Weights of a small GPT-style language model, trained from scratch on English Wikipedia: no biases in attention or MLP.
Each number is 50 + 10 x the weight over its row's rms, rounded and kept within 0 to 99. Layers, rows and columns count from 0. The size before them is the row's rms in percent of the matrix's.

# layer 4 MLP down, 192x1152, rms 0.0737, rows 0-72, columns 96-191
094:54 48 56 77 62 60 51 35 21 50 49 47 56 46 59 62 52 42 57 58 50 51 29 64 44 55 45 53 38 59 67 46 52 48 58 58 42 52 57 50 47 51 40 51 40 44 45 61 56 53 57 34 61 53 47 45 48 44 51 44 55 38 54 40 66 39 56 57 50 44 49 42 45 49 43 45 52 36 77 63 80 49 38 58 60 55 46 50 58 52 57 57 57 48 47 47
099:44 43 38 49 63 62 42 59 48 39 61 54 31 45 40 50 48 71 61 30 54 53 78 63 45 37 57 44 36 59 51 48 43 47 54 32 45 62 51 56 63 58 42 52 39 49 33 45 42 46 64 50 52 57 38 51 73 44 49 53 67 47 55 41 67 57 56 56 50 64 55 63 51 37 52 51 46 61 52 37 49 27 55 32 68 40 67 55 46 54 47 45 50 67 57 51
092:33 68 52 52 44 51 44 69 54 41 72 44 46 59 56 54 43 57 77 71 55 42 36 56 55 50 59 58 41 49 35 55 51 61 46 59 56 28 46 41 45 36 64 50 42 38 45 53 49 41 44 23 65 36 48 51 60 52 46 49 53 70 44 41 60 44 50 48 62 65 65 36 53 46 42 53 47 49 35 48 37 25 56 54 39 47 35 45 29 33 32 59 63 50 55 40
096:65 33 41 49 43 47 45 55 44 58 62 46 68 28 51 55 57 54 40 56 62 53 61 48 62 42 52 39 57 53 50 60 62 52 56 50 31 47 48 62 63 42 45 59 50 52 55 67 51 61 46 79 48 46 46 40 52 58 67 56 39 59 49 30 34 56 64 42 45 41 57 45 46 48 47 51 53 52 49 49 48 58 53 35 55 63 58 23 34 66 50 43 44 58 50 38
091:51 52 56 48 75 56 44 38 35 53 51 38 65 49 36 49 47 47 58 69 54 33 49 68 67 54 50 40 71 55 57 51 53 53 54 40 68 41 60 70 64 49 38 47 40 55 48 53 48 44 39 67 48 56 75 50 53 56 48 58 51 41 43 50 47 50 56 33 57 44 60 58 46 49 65 43 50 43 72 49 67 35 64 30 38 54 56 42 52 72 67 38 71 44 40 30
106:47 43 59 32 80 53 43 47 48 65 47 40 57 65 52 48 53 45 36 51 56 44 51 53 43 36 45 60 25 53 50 49 65 35 41 28 42 45 31 42 39 58 62 57 63 46 52 58 69 37 52 52 46 32 31 62 53 60 69 45 37 32 50 43 25 48 61 44 53 44 60 45 57 76 58 38 49 42 62 35 30 47 55 53 38 54 30 56 48 69 47 52 58 46 53 60
096:64 56 50 49 46 57 52 60 71 50 49 45 44 62 77 39 54 57 55 51 53 51 36 43 39 41 44 65 52 46 31 58 60 67 47 38 45 72 60 39 58 48 42 61 70 41 51 51 44 44 52 40 35 37 52 51 41 50 58 47 48 49 56 42 37 49 36 44 36 41 32 45 53 53 64 45 60 48 53 47 46 56 58 40 54 51 64 51 50 39 43 60 51 46 62 39
098:50 40 59 34 46 49 58 67 62 37 56 42 55 57 53 50 64 55 50 51 48 41 24 38 55 37 43 53 28 49 56 41 62 68 42 42 62 41 44 43 31 43 50 57 53 76 45 57 50 29 56 43 47 58 45 50 61 63 63 29 48 45 47 63 11 62 49 52 57 48 42 53 51 47 43 49 44 40 62 44 48 67 38 61 66 41 59 50 62 47 59 50 42 47 40 53
096:46 46 61 36 66 58 41 46 39 57 26 56 59 59 37 45 42 53 66 54 56 54 45 59 36 69 57 55 60 54 44 60 51 40 63 55 35 41 60 50 57 51 62 56 41 55 44 60 56 34 51 72 46 42 48 41 45 42 64 53 49 39 56 60 64 55 33 56 30 47 58 50 54 48 52 41 41 39 32 63 49 37 36 58 60 50 33 63 42 18 58 45 36 72 35 46
097:56 47 50 48 67 42 53 25 40 49 37 53 58 43 54 51 40 46 54 45 57 45 44 44 55 58 46 61 58 54 67 46 60 38 37 55 60 56 40 38 61 48 43 58 59 67 60 46 53 48 54 41 52 45 51 59 43 39 47 44 44 50 50 42 67 60 42 56 35 49 53 40 50 43 50 52 49 56 55 43 48 27 44 63 43 63 36 23 45 42 45 60 36 48 45 68
099:46 35 45 58 54 70 59 75 47 39 66 37 48 53 59 50 45 54 61 38 40 62 68 51 51 62 67 56 75 46 47 50 41 42 54 49 55 51 61 25 68 51 45 30 56 56 72 34 38 59 54 46 50 53 47 45 53 55 32 56 50 57 42 57 59 48 48 58 72 56 59 38 43 43 54 57 51 57 46 44 50 40 50 36 46 63 48 42 50 53 54 20 58 47 66 41
098:61 52 46 46 80 49 59 54 43 40 42 48 37 50 46 57 41 53 38 50 49 52 57 41 58 55 37 49 42 47 48 74 36 49 59 54 51 56 57 50 56 34 44 46 49 32 42 35 43 73 48 73 33 50 66 41 65 49 43 56 51 42 44 57 61 51 47 65 48 40 43 55 60 52 58 50 47 38 38 61 51 38 45 50 44 53 70 62 59 59 81 47 58 54 61 45
095:65 34 49 69 21 53 52 54 45 44 61 41 47 41 55 47 62 42 50 27 39 49 57 37 47 52 61 36 38 43 52 45 42 62 54 52 52 53 48 50 62 51 72 44 64 46 55 28 50 50 61 46 63 39 54 61 52 52 44 39 69 61 63 57 71 42 58 52 48 48 34 72 45 58 51 48 44 56 51 54 53 65 60 38 66 40 23 72 63 71 42 35 47 73 73 57
095:46 69 43 42 39 63 54 47 67 55 41 55 51 33 29 47 46 43 48 35 52 45 51 41 37 80 35 55 36 45 24 59 55 48 51 70 57 38 50 46 72 58 43 42 51 54 44 52 58 60 55 45 55 45 51 55 67 54 45 49 38 49 57 42 67 43 66 48 52 50 43 57 36 62 38 51 58 46 20 52 58 46 52 47 33 62 42 58 47 51 48 69 51 30 40 60
096:51 38 50 46 60 41 35 49 35 48 46 66 39 47 52 34 37 51 32 49 46 49 45 56 46 42 49 64 34 60 37 52 43 40 45 72 36 53 64 62 47 41 54 67 36 62 43 56 50 39 31 59 49 71 36 49 31 50 51 73 65 58 46 52 57 48 70 47 40 47 51 45 41 59 52 37 49 27 29 57 43 45 49 55 48 54 67 51 44 53 46 78 55 44 40 51
097:44 37 46 39 41 70 61 43 52 55 57 60 48 39 58 54 48 46 46 75 63 55 54 62 48 44 55 58 31 47 27 49 69 32 56 45 57 50 53 63 55 57 57 65 49 48 52 65 58 43 55 58 56 51 34 56 38 46 58 38 56 56 57 42 52 56 56 48 48 60 56 44 45 57 54 40 51 49 52 43 78 55 49 40 26 62 49 41 45 37 50 33 37 47 63 52
094:54 48 55 54 39 46 50 71 42 61 56 48 59 61 60 53 58 45 39 53 57 53 56 54 38 48 73 40 66 46 42 44 56 59 50 53 55 51 57 42 35 58 46 61 57 61 55 54 62 50 44 38 45 46 56 58 44 33 50 64 50 50 56 56 56 51 59 65 39 53 36 63 50 52 49 49 53 54 50 40 40 57 40 38 59 55 49 33 35 56 39 44 43 61 45 35
100:52 57 61 48 28 61 47 72 35 57 52 40 64 54 65 56 57 50 47 21 58 55 49 52 35 55 54 42 60 55 49 56 67 42 63 52 64 33 51 47 48 53 52 56 38 59 47 48 60 53 52 39 51 59 50 41 58 57 67 32 43 28 63 46 36 50 57 35 48 45 47 47 58 56 23 47 47 40 63 68 59 53 45 42 52 39 31 46 56 36 58 47 42 64 46 36
094:65 43 54 53 53 57 55 65 45 58 57 53 56 34 63 52 59 57 52 56 48 47 58 61 51 45 40 64 56 38 53 59 49 61 34 41 46 25 66 51 52 43 61 55 45 57 55 42 63 46 59 45 60 45 45 55 36 36 63 49 53 40 49 54 42 51 54 56 68 43 67 39 34 60 42 47 57 44 47 30 39 37 51 76 40 38 52 45 49 69 35 47 48 43 47 64
094:44 60 46 24 36 41 45 36 55 52 46 56 49 71 57 60 40 50 48 59 38 46 49 60 38 51 46 62 55 49 43 63 40 19 54 56 29 46 52 66 58 64 49 49 44 48 46 52 47 45 39 69 46 31 46 53 39 50 43 49 60 68 48 55 63 38 49 46 50 46 61 53 47 42 52 53 51 51 43 36 41 39 40 40 40 46 67 55 45 67 47 51 52 28 25 53
091:48 52 47 45 49 53 44 50 62 53 86 38 57 67 55 55 43 54 49 46 38 56 43 55 50 51 56 28 61 57 43 43 54 48 50 66 54 52 57 66 71 45 46 53 48 43 66 54 41 58 60 73 54 46 51 30 24 61 54 50 34 42 49 65 35 39 58 66 55 46 46 56 66 50 56 61 52 57 65 46 54 59 55 58 50 37 56 68 65 67 58 44 46 51 57 36
105:58 48 62 35 53 45 57 39 47 51 55 50 67 38 39 48 53 55 54 45 56 54 58 46 42 56 53 40 38 45 45 53 55 37 56 50 32 36 29 49 60 55 54 64 46 31 54 63 63 51 30 66 43 17 60 57 42 50 56 50 42 51 76 52 47 36 42 39 53 28 35 53 44 44 57 55 46 54 61 40 51 38 54 41 46 58 44 39 42 48 52 58 50 64 36 32
096:47 50 49 52 37 64 54 63 36 58 41 45 58 66 62 44 50 61 65 41 45 54 53 71 51 46 70 48 49 45 41 51 47 48 63 48 46 47 52 48 48 51 25 50 50 50 61 56 54 65 76 29 66 49 34 49 50 42 53 41 46 61 51 57 40 59 50 38 37 36 49 54 60 52 54 57 38 66 71 51 50 49 64 47 47 43 40 56 18 51 60 56 51 41 59 49
095:59 51 51 59 38 36 58 45 60 56 56 35 45 30 51 40 48 58 50 39 54 41 51 49 68 58 73 49 60 58 41 43 46 72 52 29 50 57 58 49 40 51 48 47 42 61 47 52 54 53 43 53 59 65 65 36 41 56 55 66 44 42 60 65 38 41 43 52 59 62 40 69 39 53 48 38 56 63 37 52 77 45 45 59 52 44 50 45 47 53 54 42 51 54 36 29
103:57 47 61 56 58 51 57 53 42 51 48 59 56 28 76 34 61 42 38 47 56 45 56 68 51 45 60 48 52 49 46 40 63 37 36 64 47 54 54 45 47 50 57 52 55 27 44 59 63 42 49 31 63 33 65 58 60 33 62 37 43 62 62 50 38 54 48 48 57 67 66 55 54 57 39 48 52 44 46 56 56 62 45 50 58 42 43 64 49 58 51 31 48 54 65 42
098:48 45 55 57 59 47 63 39 68 58 53 56 50 74 61 65 49 48 54 43 51 57 46 42 44 40 30 63 32 50 66 53 45 56 62 50 37 59 57 48 52 40 63 50 48 57 35 49 51 60 62 64 57 46 57 61 42 59 47 50 42 81 61 64 35 34 35 49 35 29 50 45 76 61 58 61 56 42 47 42 47 60 45 44 63 57 78 62 42 63 39 58 54 25 50 42
111:51 29 39 41 46 41 55 43 52 35 36 50 34 52 60 50 44 47 45 48 33 58 39 48 51 68 53 59 73 43 54 52 35 54 43 59 46 50 40 37 51 40 55 39 57 41 47 31 30 46 54 40 34 49 56 55 66 52 36 53 52 37 52 54 41 41 49 58 53 54 48 62 54 38 49 54 40 53 45 41 36 53 55 51 54 50 34 50 65 45 38 47 48 54 49 38
145:41 32 40 44 45 44 45 50 30 36 50 57 33 48 41 36 38 47 48 50 53 45 54 43 53 46 48 52 52 50 50 47 44 43 53 36 49 51 51 42 38 48 43 39 51 40 49 37 36 25 35 27 44 47 33 50 63 38 46 47 48 42 50 46 55 63 44 47 41 56 52 41 53 54 76 47 40 62 51 61 62 50 56 61 51 38 56 46 50 46 46 46 62 51 48 47
096:56 45 49 49 45 44 43 71 48 52 67 51 48 49 65 69 31 46 50 58 64 50 54 43 62 53 53 38 48 44 48 58 48 68 35 54 54 35 51 48 53 48 46 40 39 66 56 44 43 59 60 40 57 45 67 49 48 57 46 76 64 43 66 54 48 54 56 56 50 54 37 45 49 54 45 39 52 38 54 71 60 58 63 66 50 47 29 60 60 58 37 53 41 56 35 35
100:60 35 48 40 47 43 59 55 47 45 47 39 38 51 66 53 75 62 47 34 53 48 59 59 57 43 42 48 40 57 43 52 46 55 49 37 55 57 61 45 34 53 36 48 47 35 59 47 28 55 68 80 61 44 67 48 44 52 42 45 41 44 31 57 51 64 51 47 52 58 65 42 32 51 38 49 56 41 50 59 52 48 37 61 52 43 45 51 39 43 53 49 60 45 61 50
096:52 61 46 50 43 62 52 71 30 45 61 53 61 67 58 58 65 63 72 34 53 53 56 09 29 41 59 48 43 53 51 55 50 47 54 49 57 51 29 41 45 54 36 61 55 22 51 65 50 43 50 35 56 30 52 56 54 51 61 40 42 49 61 49 37 47 42 41 51 53 51 51 45 51 54 48 62 54 46 59 53 36 61 46 70 60 42 62 40 39 34 52 42 50 56 35
092:55 66 53 49 23 40 37 61 43 39 44 54 52 64 50 47 46 60 53 51 62 50 51 52 40 47 45 48 63 48 36 58 48 56 52 49 62 51 70 49 55 49 47 64 55 44 49 45 43 38 36 77 41 48 65 55 52 55 39 43 40 31 51 33 50 50 56 59 43 32 57 40 52 51 49 44 48 38 51 53 50 44 37 46 49 54 51 52 43 33 49 41 47 40 55 59
092:49 31 40 34 69 78 50 37 33 46 59 56 44 49 55 47 55 44 33 57 46 59 53 39 50 53 52 57 49 32 65 46 43 53 64 55 50 36 58 78 65 61 59 42 71 49 59 47 50 54 73 58 45 55 48 62 22 54 50 55 59 56 51 48 60 63 53 68 62 42 65 54 38 44 53 37 49 61 45 52 59 59 51 66 52 50 54 62 51 67 57 39 55 40 39 48
102:47 50 46 46 63 50 59 50 45 46 49 54 45 37 46 55 54 39 43 52 45 49 36 44 44 44 45 47 56 62 45 56 39 52 55 59 54 41 55 43 36 59 58 49 63 62 58 48 41 55 61 46 53 52 60 59 40 46 36 51 55 33 44 51 61 41 44 42 49 67 58 43 63 51 53 51 45 64 54 45 53 44 35 34 45 63 59 53 63 35 53 56 56 52 43 67
104:29 47 37 56 57 43 53 40 28 32 34 40 37 44 41 45 67 39 59 48 47 40 46 35 56 45 51 44 57 58 50 49 38 54 38 36 59 53 47 47 47 57 45 52 55 72 64 31 50 52 48 62 54 53 46 61 40 55 44 48 72 70 55 50 29 52 63 39 51 33 56 66 52 55 64 49 51 44 54 45 38 51 38 43 66 58 76 46 38 43 16 59 58 54 43 36
097:46 34 44 71 43 39 58 50 65 43 36 49 40 40 46 41 42 45 54 28 55 48 45 51 48 46 59 57 54 52 54 68 39 51 47 56 50 66 57 31 41 36 64 34 60 57 62 56 37 55 46 50 55 47 36 38 52 58 44 46 55 45 32 46 57 48 57 51 50 76 46 43 53 61 51 42 53 23 34 47 57 63 56 55 44 46 50 55 47 60 40 38 49 51 60 61
100:48 67 58 52 50 47 62 59 49 55 63 56 56 70 49 47 57 47 46 52 58 53 30 49 49 48 49 35 58 46 41 35 44 55 39 56 53 51 51 53 48 43 60 43 49 51 37 49 42 66 74 47 49 42 64 57 51 52 44 46 44 38 46 50 60 35 56 73 38 48 47 32 46 44 41 45 45 57 51 49 57 58 68 67 38 51 43 51 58 40 43 46 51 28 49 41
101:51 53 41 55 78 49 66 79 22 54 39 38 50 35 44 37 53 45 47 49 40 60 60 74 35 45 48 43 24 41 40 59 47 61 53 42 48 41 42 66 60 50 57 39 44 14 52 58 50 56 31 60 60 33 50 41 55 44 51 56 40 33 51 40 65 44 51 41 65 59 55 52 37 52 50 38 37 38 54 64 57 49 39 50 54 69 40 45 48 39 62 40 64 58 47 56
095:73 47 40 59 46 38 48 41 52 44 56 59 45 42 59 57 61 63 49 53 39 46 72 60 51 53 67 37 66 36 53 57 37 62 51 60 49 54 51 49 49 35 78 53 41 69 48 34 44 48 51 65 48 54 48 36 49 46 20 37 57 54 59 35 46 52 63 43 52 51 59 41 66 48 54 62 40 40 38 59 53 50 60 39 60 52 45 58 51 43 61 50 50 55 49 38
099:42 28 57 59 46 50 68 40 66 62 59 43 57 44 55 63 58 52 46 47 62 42 61 56 67 54 61 49 49 53 66 51 60 53 41 63 39 56 58 41 22 56 44 43 47 55 54 49 60 45 33 32 52 37 71 34 59 49 52 63 48 62 52 61 51 61 65 63 62 47 78 44 43 62 37 58 52 60 40 44 57 58 45 56 46 48 42 49 33 59 38 57 58 41 46 50
095:65 58 45 55 59 59 51 45 56 53 65 42 51 41 54 54 37 46 50 44 47 52 57 09 39 69 37 61 30 59 55 44 49 55 52 51 30 44 40 41 46 57 70 57 56 30 47 45 49 61 64 52 53 49 53 56 55 61 58 59 54 52 47 55 34 51 41 53 51 45 56 47 52 50 54 51 48 67 50 55 58 53 60 55 59 45 32 38 51 47 48 46 52 47 54 67
099:54 49 56 39 37 70 41 84 52 46 44 67 45 55 45 48 63 38 44 55 51 60 38 23 49 81 46 45 58 58 65 46 53 57 49 77 65 43 63 43 49 54 47 46 46 57 54 48 50 55 66 63 31 43 42 55 48 47 39 44 41 28 46 38 71 48 62 61 55 60 54 35 52 53 27 50 52 62 19 62 67 43 63 40 51 46 52 38 65 70 79 42 54 63 51 50
095:45 53 49 53 55 67 51 35 47 52 61 50 45 48 50 64 20 55 55 51 43 53 56 70 71 42 64 23 44 60 63 44 44 68 55 59 35 43 49 54 41 58 34 55 45 33 56 43 47 56 59 52 44 27 59 56 35 56 47 47 43 54 52 44 61 53 37 44 64 52 42 65 25 43 51 40 55 44 62 35 46 42 44 62 66 59 55 40 59 43 45 46 64 54 53 48
095:50 40 46 38 52 32 62 37 42 56 40 41 53 36 64 50 45 55 56 65 48 54 58 51 59 55 46 59 66 48 40 45 53 49 58 44 42 48 51 48 42 55 41 48 51 45 62 55 54 63 55 54 58 55 50 33 29 43 53 63 46 66 43 54 63 67 37 39 46 53 63 43 46 45 48 63 48 45 70 51 72 49 31 59 34 46 67 63 51 62 47 41 47 47 57 73
100:55 53 52 54 67 62 32 51 27 47 69 49 50 61 32 47 54 37 56 54 54 50 48 52 54 32 43 54 46 53 46 58 43 53 48 43 44 48 41 44 47 41 41 59 52 34 42 55 55 56 52 48 42 53 50 77 50 57 58 56 65 50 52 40 49 50 51 60 44 53 55 62 46 38 33 64 48 52 60 35 43 56 52 52 64 46 62 50 56 57 70 48 58 35 46 46
124:62 75 71 48 40 37 57 59 59 48 43 55 70 51 42 57 48 45 52 54 51 55 48 55 49 30 41 57 49 53 57 44 55 49 42 51 73 56 44 39 46 38 48 50 48 26 49 68 55 57 54 59 63 44 57 57 49 50 45 44 56 36 44 47 52 27 70 51 55 57 73 46 58 39 51 55 52 39 51 52 50 42 49 41 55 47 57 53 42 43 59 54 61 47 54 29
098:56 55 43 46 69 42 56 42 56 54 53 56 42 24 28 43 42 46 53 49 53 59 28 54 40 41 48 58 34 43 39 55 52 61 41 39 57 49 55 53 48 45 50 53 50 48 51 47 36 57 60 47 40 23 42 34 56 51 49 41 50 41 52 44 33 53 48 46 49 56 57 44 53 52 46 44 54 43 55 52 56 44 30 27 58 49 63 60 51 69 53 58 55 56 37 52
100:42 53 50 59 38 57 49 21 49 49 52 56 44 32 49 58 41 63 48 44 28 56 77 58 50 47 50 31 43 43 45 50 42 41 52 39 44 48 45 49 64 47 59 42 41 26 54 45 45 49 44 34 43 57 50 44 58 53 41 52 63 39 62 64 55 51 61 50 57 72 36 49 70 53 48 48 50 65 45 49 45 39 66 35 58 57 55 40 48 54 67 46 49 50 47 36
096:64 42 53 35 39 51 42 66 44 57 68 54 45 40 58 44 47 42 63 62 54 56 59 29 47 62 55 28 30 54 49 47 50 56 48 53 67 56 58 49 34 39 41 53 49 65 59 51 50 50 67 45 40 61 41 47 35 53 53 47 51 47 56 41 31 36 39 66 40 62 35 69 48 43 61 53 56 60 57 59 57 53 54 66 61 42 40 42 53 58 66 39 57 54 28 39
092:42 52 57 65 53 51 57 30 34 57 46 55 55 59 42 46 47 59 29 41 59 43 74 40 44 48 61 35 59 52 51 54 57 61 41 65 42 45 63 42 71 42 52 50 61 37 46 42 50 44 55 62 41 60 54 45 31 65 60 40 48 68 45 70 63 52 53 55 44 40 50 48 60 38 55 64 45 57 43 55 56 45 54 70 64 49 50 56 39 59 61 52 44 49 72 47
099:42 59 55 72 63 45 58 59 46 59 62 55 49 46 40 56 47 49 58 62 53 65 73 47 58 54 70 51 43 42 39 51 39 81 48 64 37 49 70 41 67 65 23 48 53 44 47 50 51 58 33 49 61 53 47 61 46 34 44 58 60 53 44 70 37 44 41 56 45 56 47 53 43 45 63 53 49 36 40 72 59 59 40 48 55 58 46 61 68 53 48 37 50 65 47 55
098:50 34 45 44 59 43 52 56 63 46 54 52 53 49 48 41 58 50 67 50 48 53 41 48 49 57 44 67 51 53 41 47 45 29 42 45 33 58 56 69 38 49 37 45 50 48 29 57 44 37 47 55 61 66 59 61 71 39 27 66 29 53 50 83 24 62 81 45 59 46 50 48 59 52 42 49 51 67 40 49 42 44 61 48 61 53 39 62 56 35 52 44 40 56 42 62
099:67 56 58 59 33 46 55 24 61 57 34 54 54 12 28 43 50 60 42 33 46 59 48 26 44 54 44 35 46 45 49 38 57 41 51 36 47 56 50 38 31 71 62 46 41 53 45 47 43 53 54 43 64 60 64 44 36 62 55 52 45 43 60 53 45 48 40 52 71 54 48 36 60 55 56 49 56 70 62 55 63 48 39 59 39 56 49 36 41 46 60 67 51 50 43 46
101:51 56 54 62 45 44 42 67 47 40 36 58 55 62 46 50 53 46 44 50 58 55 56 33 55 55 47 50 54 62 38 51 50 65 59 49 77 57 61 60 45 59 41 43 71 28 45 48 42 54 63 43 42 40 55 32 49 45 52 38 59 64 40 55 46 39 59 46 41 47 34 60 37 51 62 42 62 63 30 45 55 61 46 51 74 44 59 51 62 37 56 43 48 48 48 56
092:49 65 49 51 52 52 55 35 51 50 52 33 57 51 63 57 41 23 63 47 44 54 42 42 50 49 40 49 40 54 51 51 43 28 55 42 45 57 48 43 55 51 61 54 69 32 54 39 47 67 55 52 55 53 65 50 55 54 42 50 42 47 47 53 58 44 38 46 55 57 39 52 45 47 45 45 62 50 56 41 47 48 48 55 33 58 56 46 66 53 64 50 69 56 46 52
095:54 34 44 52 67 53 55 62 50 49 64 55 51 41 47 45 56 51 55 62 55 46 47 48 49 52 49 55 38 35 55 49 51 67 57 40 45 56 52 49 34 50 57 53 63 49 59 42 47 58 58 29 37 62 50 47 50 57 48 41 69 56 46 64 38 57 51 56 49 59 52 39 52 67 47 48 53 61 56 68 41 50 44 62 40 38 68 53 60 60 32 55 45 52 60 56
123:33 44 41 49 48 53 46 64 52 43 37 43 32 52 47 63 43 38 41 54 40 57 57 36 70 64 39 46 50 35 47 56 28 53 42 49 34 39 51 46 56 55 40 42 47 39 39 43 25 57 55 48 41 55 40 55 47 51 33 45 51 39 47 40 45 58 71 58 51 48 51 49 56 48 34 39 53 60 48 65 48 57 52 41 51 53 52 34 50 44 74 51 53 53 31 40
107:60 54 38 59 58 58 53 29 54 35 50 49 32 50 46 52 52 41 43 46 34 61 34 56 54 55 46 40 49 53 32 54 34 72 59 49 52 47 53 45 47 39 71 41 53 56 43 39 44 63 47 42 55 42 62 61 44 65 47 61 58 46 44 60 33 42 43 60 46 73 37 60 60 55 51 51 36 49 56 59 48 59 52 46 38 50 55 60 53 60 55 46 66 37 57 48
100:60 54 52 48 40 52 49 57 69 57 53 51 47 64 54 42 46 57 42 60 52 54 53 42 25 53 51 46 39 50 65 55 47 49 48 64 53 50 41 36 54 40 55 54 61 66 50 48 62 47 52 43 50 51 31 32 52 47 48 56 56 35 48 49 38 68 46 60 41 36 70 64 46 62 56 49 58 43 59 51 43 60 49 62 64 50 69 70 63 34 66 42 37 38 30 55
099:55 59 41 52 60 46 61 60 65 58 35 60 55 52 42 46 25 59 51 57 52 46 37 46 72 56 51 53 58 61 50 58 53 60 44 68 36 46 37 33 56 30 52 44 62 50 54 50 54 54 52 58 46 52 46 39 54 57 62 51 63 52 52 44 30 48 38 34 39 56 58 46 48 73 59 51 42 57 49 55 41 35 36 61 43 59 60 56 52 56 58 63 48 55 52 50
103:54 58 46 61 65 46 54 63 60 40 63 43 43 31 46 53 50 45 48 67 32 50 43 55 62 50 59 53 67 52 33 39 43 70 55 36 40 46 55 48 48 40 61 49 52 51 61 47 36 54 53 38 42 56 41 53 79 59 33 39 68 42 56 44 49 28 55 54 51 64 37 69 50 60 33 48 45 65 39 47 45 38 40 42 59 39 48 65 50 51 48 50 69 52 43 36
109:32 67 34 43 57 63 41 40 29 34 52 51 39 61 41 47 56 56 62 45 44 34 49 56 35 53 63 42 58 53 39 59 39 43 39 66 42 54 56 60 57 39 39 59 52 49 54 41 48 45 53 57 47 40 53 41 45 53 46 51 52 52 62 50 55 66 26 44 42 55 31 49 42 62 53 49 46 48 60 54 42 64 48 78 50 55 43 44 66 56 43 43 44 64 49 60
097:68 50 55 50 54 48 46 36 43 62 53 51 46 52 50 52 46 38 37 46 51 38 43 25 52 47 45 48 52 36 58 54 51 55 51 62 48 47 47 44 37 41 45 55 51 56 35 47 53 41 75 46 50 71 52 50 47 53 50 36 43 44 42 57 62 51 55 36 35 49 71 48 50 50 48 40 56 63 51 50 58 56 63 59 52 45 65 44 51 36 60 64 47 56 40 46
097:40 38 62 38 54 65 45 38 48 47 47 27 58 66 57 52 40 44 49 69 57 38 59 73 46 48 57 49 75 58 19 59 65 11 43 70 52 65 42 52 56 52 63 56 32 49 35 50 57 51 50 40 46 49 59 53 27 40 64 47 50 49 50 40 66 50 50 44 43 50 51 52 58 43 60 44 58 44 54 63 48 44 50 43 24 50 47 49 52 45 41 59 43 30 48 56
094:54 70 53 32 76 38 29 33 55 48 46 51 59 61 55 47 36 62 42 64 44 35 47 36 55 52 59 41 53 61 49 45 50 51 50 72 49 57 37 42 33 47 39 48 66 49 63 49 50 57 27 61 57 52 55 56 55 56 48 51 52 55 45 56 44 60 41 75 55 59 23 43 48 55 45 62 44 53 57 59 52 39 50 55 39 60 51 47 55 47 42 61 66 57 54 56
100:65 38 51 56 53 63 55 60 42 58 47 62 53 54 46 58 54 51 42 49 40 47 42 50 56 45 39 43 49 47 50 69 37 49 53 43 55 54 68 55 52 37 47 52 52 40 28 51 51 54 37 76 43 73 59 48 60 52 40 61 35 63 48 57 46 47 63 72 59 56 49 43 46 49 55 56 47 43 43 62 59 44 41 49 35 65 60 52 58 52 54 62 58 65 54 49
095:39 50 54 60 37 50 56 47 61 59 41 51 66 64 53 36 44 62 40 50 62 55 41 69 38 54 54 66 41 70 51 59 53 30 60 51 44 46 43 49 66 52 57 48 41 50 45 63 55 54 47 65 34 40 51 50 42 52 64 50 58 64 65 52 66 64 32 44 51 56 62 82 46 57 32 54 59 41 64 36 60 54 30 82 39 63 45 32 54 27 45 51 56 47 46 56
096:49 49 46 35 64 48 48 38 58 56 68 59 59 38 44 45 54 53 65 49 54 51 50 43 43 61 73 54 64 44 63 56 62 56 63 45 57 53 78 54 43 71 63 62 35 69 56 55 52 64 47 58 62 44 63 55 67 65 52 57 67 34 60 63 61 28 59 50 54 54 44 44 53 64 58 46 44 49 53 64 74 43 55 38 49 52 60 57 45 57 29 17 47 42 37 52
097:49 47 43 47 56 49 59 51 62 45 65 57 45 58 34 56 43 53 51 53 55 49 38 39 49 53 52 44 33 64 55 55 56 48 60 42 56 60 53 46 51 48 63 43 53 48 49 59 56 33 45 73 53 70 38 49 58 49 38 58 41 66 49 44 60 53 44 42 46 34 46 52 39 32 48 45 52 29 46 60 50 45 57 64 49 51 51 37 59 67 64 54 52 51 41 63
100:47 40 51 57 67 33 61 45 28 43 70 57 49 32 49 55 38 42 48 55 48 55 55 57 50 47 47 48 68 43 70 50 53 51 58 52 22 36 59 50 56 50 43 54 23 51 44 51 53 41 42 56 61 76 38 50 64 55 62 44 44 51 53 58 53 28 52 67 50 61 49 39 40 49 60 51 39 64 36 60 39 41 60 55 60 52 61 50 58 66 51 31 54 50 63 18
098:49 44 54 52 32 79 51 62 52 35 57 35 43 41 64 52 55 61 49 66 51 44 33 46 61 36 61 56 67 51 65 54 46 50 34 62 46 38 53 38 52 52 47 58 34 47 41 57 49 49 52 41 60 46 55 47 58 39 52 43 38 55 44 47 63 50 68 31 53 48 49 57 73 55 44 33 44 43 27 53 43 48 51 54 44 57 30 44 43 52 37 57 43 59 42 63
090:53 48 55 55 46 41 58 39 68 56 40 54 52 59 64 45 37 54 43 66 55 44 58 34 26 34 45 47 48 45 44 51 53 60 33 61 54 39 35 51 50 39 44 51 54 44 53 54 49 53 56 69 44 54 52 44 61 61 55 69 52 62 51 47 34 65 64 58 59 48 35 41 48 61 31 54 46 36 55 59 68 61 35 46 75 45 42 62 43 52 54 60 48 50 43 48
093:43 54 43 45 46 60 57 61 27 44 28 62 50 75 68 51 38 40 35 52 56 37 45 45 61 53 51 56 46 61 62 39 54 56 49 47 52 39 53 26 56 39 46 39 61 68 65 37 44 42 51 49 41 51 40 40 43 48 45 44 54 50 42 33 59 59 28 31 57 42 50 30 47 44 43 70 56 56 56 46 36 45 42 32 44 47 46 55 56 41 52 65 67 35 44 38